Each number is 500 + 40 x the weight over its row's rms, rounded and kept within 0 to 999. Layers, rows and columns count from 0. Numbers have three digits each. The size before them is the row's rms in percent of the matrix's.

# layer 2 attention value, 512x320, rms 0.0245, rows 68-223, columns 160-199
089:486475431487515500483464600532545485498498537478599470478510550527512431495412501432497489586474465542494460585499486485
086:430446427506508529525468456523509462480459429486489523537547454443493492441471449441558543456487425482527482537543500429
112:507537423552514499466472521481511528476503506497505469469484492443422548452518490481494524509490539534483460383525466545
089:503521470469480457505502516474432474523532511443456485530482454484508542551479481457545519520528530485514500504482523536
095:482476440502521527556463547569513476509471488358509515514480469489483458464598500514516568426487550509533473505477482457
080:562496469477525524469426484512484455510494546484534512557547513550507464509476468510516484472483483397458493494520486574
079:528523561522495517526482506547520560497569493553447476438497461521476506489562497538490544497473535392517478459432529482
092:455467513507484464536507540524529465501484469479463510463481480524473483504465492525504441466505514540476517514503460455
089:446462517503520566440500529506491473540566482601481499466515487517533504469523562571529565464547467470456501537503486493
084:439517504432466521525443537465414554496527511453368527489562499465473537557465529502564465471558528457453599540497489521
093:529529510577517491488480516495555488524435482481565552450542540504478425552455525568474557460499535522513488420490509469
086:511485525547502598602507529549512550531546477562494527449482491547524518430510499561491481422563489450474557503525493456
081:422480528470497469461495549406505477464561511524487501500472486453507555475534504455511523542548530566532570540483546534
095:489488581482509459489491493541569504551519499446530451570485486471538555451548523469525484439465502524505490501426505467
091:550523427470547515545504460482460413545487482516472488476458519515512495532477514545450501506506637572493440454566488481
101:493495475463483554499535499471475496477431556552430522494528519548438491532457489539518482621520436449469520540500500531
085:464549425505523552531484574504521515512462496450458474540486477476487499533533497432534453490499394510471487484484528508
123:582525519528478505479496485467454428471564540550537483556546429509457594547532504508506532471498512496482516472511544515
081:483544488506491439495480632465457487475526498436472494498444544523481571517512440520511454584525501513457495601447516537
098:532524455475508538454500547538520497513465558530433455532570463482496544473514444430472449539453498457477536496529471564
091:535473446453532523483536492498517493526549525521520506497493590524479468470444484598499473563484435481425488552490465516
084:490516432474496498458450489379482489494487485548456442537561493449443546491493525438526495555487485576509528448515508526
086:465408520506512459475479405506515466525504553390521538498485465550514520465507500518579520431451535560538544582525538466
089:502459524486495416486552453504597434493452429450434514479442530523507568458502517547498436420548538455482458533496500470
097:517481423491541485588466576502510460532505544457562504462505490554518446504449446506501498542516422503532487616509518529
092:472516523507515508438462513481507516480477476516494496532606493432513554471578530507505536509522546501499556440516479520
132:474520457461478555470493503494458518474579550469489504463521497537497464560578464512456583486544492496541548523504527526
087:430518517500461500525421636418476502453540518465445459454530477481514531508480466517564507505537450502513521480447504463
091:526536469510479570560457605489434483493525548433551484495539515432459471486445483435510508506507483513467468486457535486
090:447476524527543517503533425562495433525533529580488479505492470541498477436417521555542485537505547504435487450551450469
091:549504547547476526500409491565511476489530542535450520450499495500509482498512538475461498465465549489508447518513491432
123:582490463553531503522525492543507455508437462577482515527515478449470482493448507490510481510506457521483445520507492503
093:539488511550476473525487461536479480524464502472445502522556512557523397488520528403473432531470487417526522537528443540
089:463457555505462565478500446506481515493530529527488525508552463494493566469581484487565516431488485467509565418484527539
086:556508404540513521452591516478482527528482456401536482583500490516546516579512477386525486484459441479484469490505495542
095:450507486517501553430394493458493528484500573461524500532539430420448527480545491410514484461503436478499602478481509532
088:485468528505477519455558467534514543500482495561480511489489527539446492434466476462523449463511394489474519479516512480
091:501475522461461489482536506484493529489496459564538452489501585526462505490499513603530547543519500509441452466447533495
082:480504521454521477443468472553508473504476431485500521472479495418500469510548509460542477442493477521524451426464493497
094:545489497491483518488438435527502397438513554581525499460535539498476460564453515549510549581507549429471505477482529520
097:575571503552460485549450457592498447500481573491502507481571495470532553570524478422449453499455535511457523510514530488
106:469522521520522548457480520501478481495592557541481509488517522546506480510567528521511600495522543489530532498518517488
120:490508476584515531556481530517584516517405434468534507493440504512511486418438515482507485558480508474473453486516481559
120:500475526513536512471523447556451519453616551540434486496562473485429535570517505472456573505539490503521545528541485429
079:454540436556482572494459556439494442555534481490439476502478473477474514435503531473459581484483516440515506499458441501
104:394500509469488470517556542458538447539455396488450532484428542506577515448500565488521434459480485482536498553463525480
086:467494506486459399426475495526544449499442516617496509500479508538435519470579518544523519558488500519506451484507485503
093:509527479515501452474402523447483518475503495394409503525515469484575443512539505541542479399505504468472503525523525520
089:445535487512528507530564467494451478540538472521570470512488563544568518643489544541433448485492482503473461509527479499
093:495556480464501524471499600495488505490611528569419466487520515495505482504454516569516501575567501500449497520471511497
090:474508505540518523421495541453472505472544446518519516473505474452456590443530497446514548471544587466541533464519501468
086:540482472513522467560513515520504444539478522551444501496516567526494419548449546535475488554495419397501492523510500505
097:560511520522516472485536499469495562459540480459499480520505472479473500444506521503476514450483495429508530423547535562
090:551459456488496537540528354501518459509480511536547527536511478565521450495498485512486472530493501488530480496525434482
081:434562437479484568440555554470496506492383435596500531510527499514442451505529510485447518570523490467494528417503497548
086:494481531515480467457455520589585492501480519493549533525504473468499410469570560520491508449498546502499544483539490475
091:549537545503515548486493484481506559447495434467578509459493467486465531508534495489513596488501588501529551393509527490
095:536546483482506501504473450567512504498499445377562542491476471513516485485620514575483518392499528532546453473458528437
091:577478485478512546535461458516514482521546526534517447488551511502462465383512472547476486569499454436545479539512496505
093:545510506477520537508499581433485569499510507503585539487487441509451568481492502481496540551509518465494610477494482557
087:503533482506523459484501420492530423531529517603521502544518481515489539498421519441436466554471544517510446490478499482
126:440543544457502535522569544488509481509472550557496565481539491546538446522550538435483528491502501443549517520488529453
102:422503449465522509557491537507568460481513503510516522525510516443522569567529504552494522569541527500448559484480479514
125:591549500527539516454431444526485511471574570517486484531552516435471501498500392501500504472501462560498455479522500573
082:439479498492537504557504441452472483475452491546509478555454477506503559453473499468511518489494548531464464538507520420
088:464482517508451556527513591428513488478503493496370515540463430464522579515541472478511494442481481470457573476471470499
153:583483489561531542485448468550503543483527530448543502553513480459463510485490436499509498510466482510481444520532492536
082:530536446479496466429542524493441483505537507415496493474452541533501509520407547483476472433486518477488422474522525510
147:546532466534564549447375506533458520488548580452540466522491524413483500495522420551477520542497464512483455521527500541
090:422473509494507498479552522545496509500463579459617492521473561529513517507489470570504525510489464550516454491526523402
081:537538476493527487467523551472497548523398589508446462511478549476467526459442546560516481485511568544479526521490527475
083:461577465480536541492544525520531523511531488503533534506554499469555533522518470526484515536513435540500394485489456494
087:451531510531493467482574499577537561520514500509503507470485532484486428512538492490418443454484505455523452488506532467
087:529503495510507583523518444536474476484447444509509543504469501547494472485496535490492504448513541530455490491523458441
105:457486539563520516549506469546526511526532523468481503546478518509533491565468515484508504505517498488487519462520492438
092:500567488506527509483493580507563492522531423516487529492527474511500511508510510653459491542506489527511504495514518509
092:551515509463496479442526567491489522462503518466466524476542500485485432471475453472503491546481543512513430538490481566
089:554502557539494478505445549425433534470400542490546464526530493506487415434462519524491540490480484532522480505519547538
106:494499487497480472493434562419490483473483532531546499470548495517454470545472449470460481493499588532471488509511506524
086:532488477513513501533470484561428482503414500500492525521511484523494394457440520403483477503547517562505463505492497508
090:505466482600523562541528515530527578505523417457478529491517463562482438447435565525530498499469427484540496478523521452
079:591498481513488420520509452473439479516468534493465507496462528535461432480475502483464460440522595522491536461495509530
096:472570470506534486474467534476495472528526480419499524447484529496540485524541590546463530511500430464471451479530446481
095:472512511491531519538500403542488490463567478554587541541468474463446532516513568594498520519460595559514486422490473492
080:449554509481510466467562457476565468501495454561550484508521532509474509567458557554459532541478510461488497495507488447
102:453587493494494552506504517459535550528476567500544461491466492491508528578549534495503504473527506521461496494494482445
095:563483542484502416481496426501591458502560526549450555484480478524479459508560529648472540446496548431476560506523448520
105:526517506512557538469471439523474522479535542548446494521574525428445537504502501506481517448517430521537444446538512577
081:451479506443494504507551416517485494495505520541467507531522474475492487435524515496541496449491463510525518507455475499
088:471597457531487526563556632534468518461522479610525491522507553496513428482545555374513477554513414471501512533510495520
084:509507463515513487482517457531477538521488544423539505484540419535519482461496580473454534449493486458551514490532525432
095:522502537506463510487419615510511502507489471419449482478542459436539555528498492425481499489459404469516552512518482545
096:525474462502488493485523487488508525476473470470449487542583507531406518470486455467546569521494498435478506495487545519
090:580512567546531547540495438493530494486453567560579496417476508490534459443492504532480466420482493508510500566512481497
077:482528500474503451496439547426512522491513551499568502517528469471502480605519421497466513608476490473496463502481543499
098:499454519545509465425506506514504518538509551479464554563523421521528467549444550508534511550500508479454522540467508492
080:450469469506471492472484501551464467527479423467518508529530518522534522523525487613501545478472512573483525498511469491
126:521519545483504495505522453520527499532470555516553507510510505524546394454575492510500458453500522493561531533480529458
102:595420543497509505458451529520532419512503470530457489529580491466480568482503476537496511553511528477467500513499504523
087:571526565437529452493455461476567499499526541460479509514498537530524472460543528548484557467492443458492480484535500485
098:570536500527524468491421511553557522526537477420415498488522473551510539565514475488496476450500487490499511498536504491
104:521464461478490471491442535500508443515477425448453479497490524494466571473526459581517477494529436534492458502463489535
108:496534479532502517460504635496523433458509458460441516504491486438515515502494508469479463495487423474491469443466519563
080:524475506511534536550497453539486587512470578508576523514496474493516495468506512445500579513486512477504600540488494453
086:546529428532451456476439598509425550474504538437454506472556514527538428457508518534445508561520447522483412488447504486
113:568434517460491468530493477505523489507522385524469483498479535549432527432471522535502505503506456514491521489490509458
097:505505513493505549551512489516474553477490481515465486531513504510475426424529535484518545548509480442480503520533494499
096:572412553481509530521446462462537514508489529558471491497564543552451524532550554481530532505494507500478537497497454449
118:579455540521523540467538424543483506476516545529540499532518469529515466508473494465474493559482520388516517507514512521
099:500513489490468487502527539423566571518514507530494481490509566522506571588465504492470485486532506517499454489509476486
093:497584495493484476500547523512535488507424489532504457530453483471435489455466484443499514474518525559554459488509590473
099:561529510526533509544529522479536550499451559541563498482515521472435505497539494498457535564459523491521508535515461458
090:476482470506479493506432522497472509493522493511459500477498468514492462498498534440563484472541481513501468527440491454
093:523423477470498471492455583451503481520487474492481489492522530485528540574464446503484509523492551536490473491486458530
082:466513606435463483507552532521487513444557503560468461493464454520488445447514532481471483502515427462485458456534495476
131:431557510436480441507536556438530523512445452515496498463484515560613507520522546493534451510523526447486502473493481458
102:513472524558494503506452525459539468536462535526485498524572489462488546568480458484490498468485507513486585513465510483
087:468538557489492490479502476492488460454498466430538520466445531491485560525508520528523529415478484490493553471490560590
100:555534494475489479474485583448511459470534518487483487452529522465478553555445456522464487535524555527477465500433513543
092:444503501460501518531476580426505481515472544441518512487490465537523489529483503503521520527510427489477486499505481434
106:430516524498510551563542429577486482497496502562451527567447499527524459461529487518511447445515501474512484499496506454
092:479564472440501441501555505530522473512568523400445487431494431520532559496547456546468528439517469528523484494479508503
105:581457538517501549519490397530468477523524489514497514591536473499451566461472478460493517473474525445510544460509516540
088:414497485465513471525518535464486550529533513522509483511425533487545527519573440500483488527519528563514458544458560542
107:577516519535509490535444525407460500533544471606517523489524454450496509488444487354487476519513566529499480522476513496
105:521522541448498535456467514502484483510540497471490510474517532504495455528415486449421500517484528478457459483473494485
108:492588436556494518479594490475483506501481503484562514497520536498479561482452462561521559438458476444504477503529541563
112:493553428511529496488435552454495553531502543447503561486538508491569490485440485524500499488503479445432500428484491512
099:517525531487501509493530521460499387545558470501482491443469521574489468475537434510456480515512446496523469469488497521
101:570601474469486527569546501436518475518564488489499493506469506468550512489516499429526397536487473504508491482440485492
099:465540431509501533489453515483465447520486508433494531489522519554510454450458482445537525559516495512479537499465476526
116:468534521475490585541481496525474449488470471512520462515462498539446548466615484462566558459454525466515491490460516523
105:500491482478495419521513498457423506483499448498459519507460496376528453474430489473547465467519472575526554478444524522
108:541495426528493544488495506465512559523519523448494542458522512477531498508437548552490502514546541475490530485475481499
104:466478511488513509444542440509497467498551495493427477492464538445494537538474535396459469528497550447498507501529511498
096:538481487532504532533465469494528550474504490590439499505544542461511557443472523588559476455521461485499494518498491539
089:553561503471506465431532551579483496491538528536511531457526534542436544530452496514482537509509542542430451500565528482
106:478577443463502443485488658501507519478495528529427486504511548424474508479548516520467472594498444451493488578519512510
094:552496486587471496537502509477479490549435529572474471496504454588519507519520551496565459512518551466454580485492480497
110:466459542487492535519488576493395502492534499428487522519510531493518523565464453491544500547516492523478520510486510517
103:445510458514520531542499403492514520483499511527566501484470529456525423516557548524542526465526552507456534454511540461
090:547499495514500489457467399461452488499480464481488503503575515435512547534466499578484526406545553516494565490511483492
097:494600460564522536513475531521494576475527474437469545449558447433566545561515457472518430496518461529511464504438472577
105:543423549552510445487422489475491498505510580487490515524478466579581467529514514531553506487512541469473573555544473511
100:415505468483483464503515453462518507457533489588524487533495421455411490519584502568503507535528525531564480492473466461
096:589506491463499469458586458529559504497566497468525508496467548521531532513459473510464532565477507479461452487541502446
102:511429501478494425490461394482458535531449506486514528529485497543543490473536508649466482492473440450535463502524552543
094:515504530499482547562597455464514452496431476499485545472470478474504540583465539488533501532538558449492546476440519455
083:528506486471473507521467566430448423477576475433385446492503514524451563506577494485474510511504450482489452522550496485
102:472501477483499450550525564512502501516540508456598506475470571375486520575473557469501503522499505601498511525444514439
098:498569453501492459534487545467523412522515486588476461522489483526482454434486487462484514565462509541512504435494528492
099:506517600467493588477439476548457434487433537506523544479484492532470458510496517448552505438507551512470504489539526489
107:479481438422502486502455595503486461487477505585473478560517499507504547462572495518561544492447519509534453408529466469
107:488542457547526486521524469554507566492505545478446519557520493468495485512462499465458452517515460451470560529497470496
102:523491534508505491423535446507478441506479497559541470483419503559482442503477544544442516437465526493496457452528486483
109:456441536469436570511447506481498506471504548513530500529513470402481544540489473535580508444553517428487502513498521514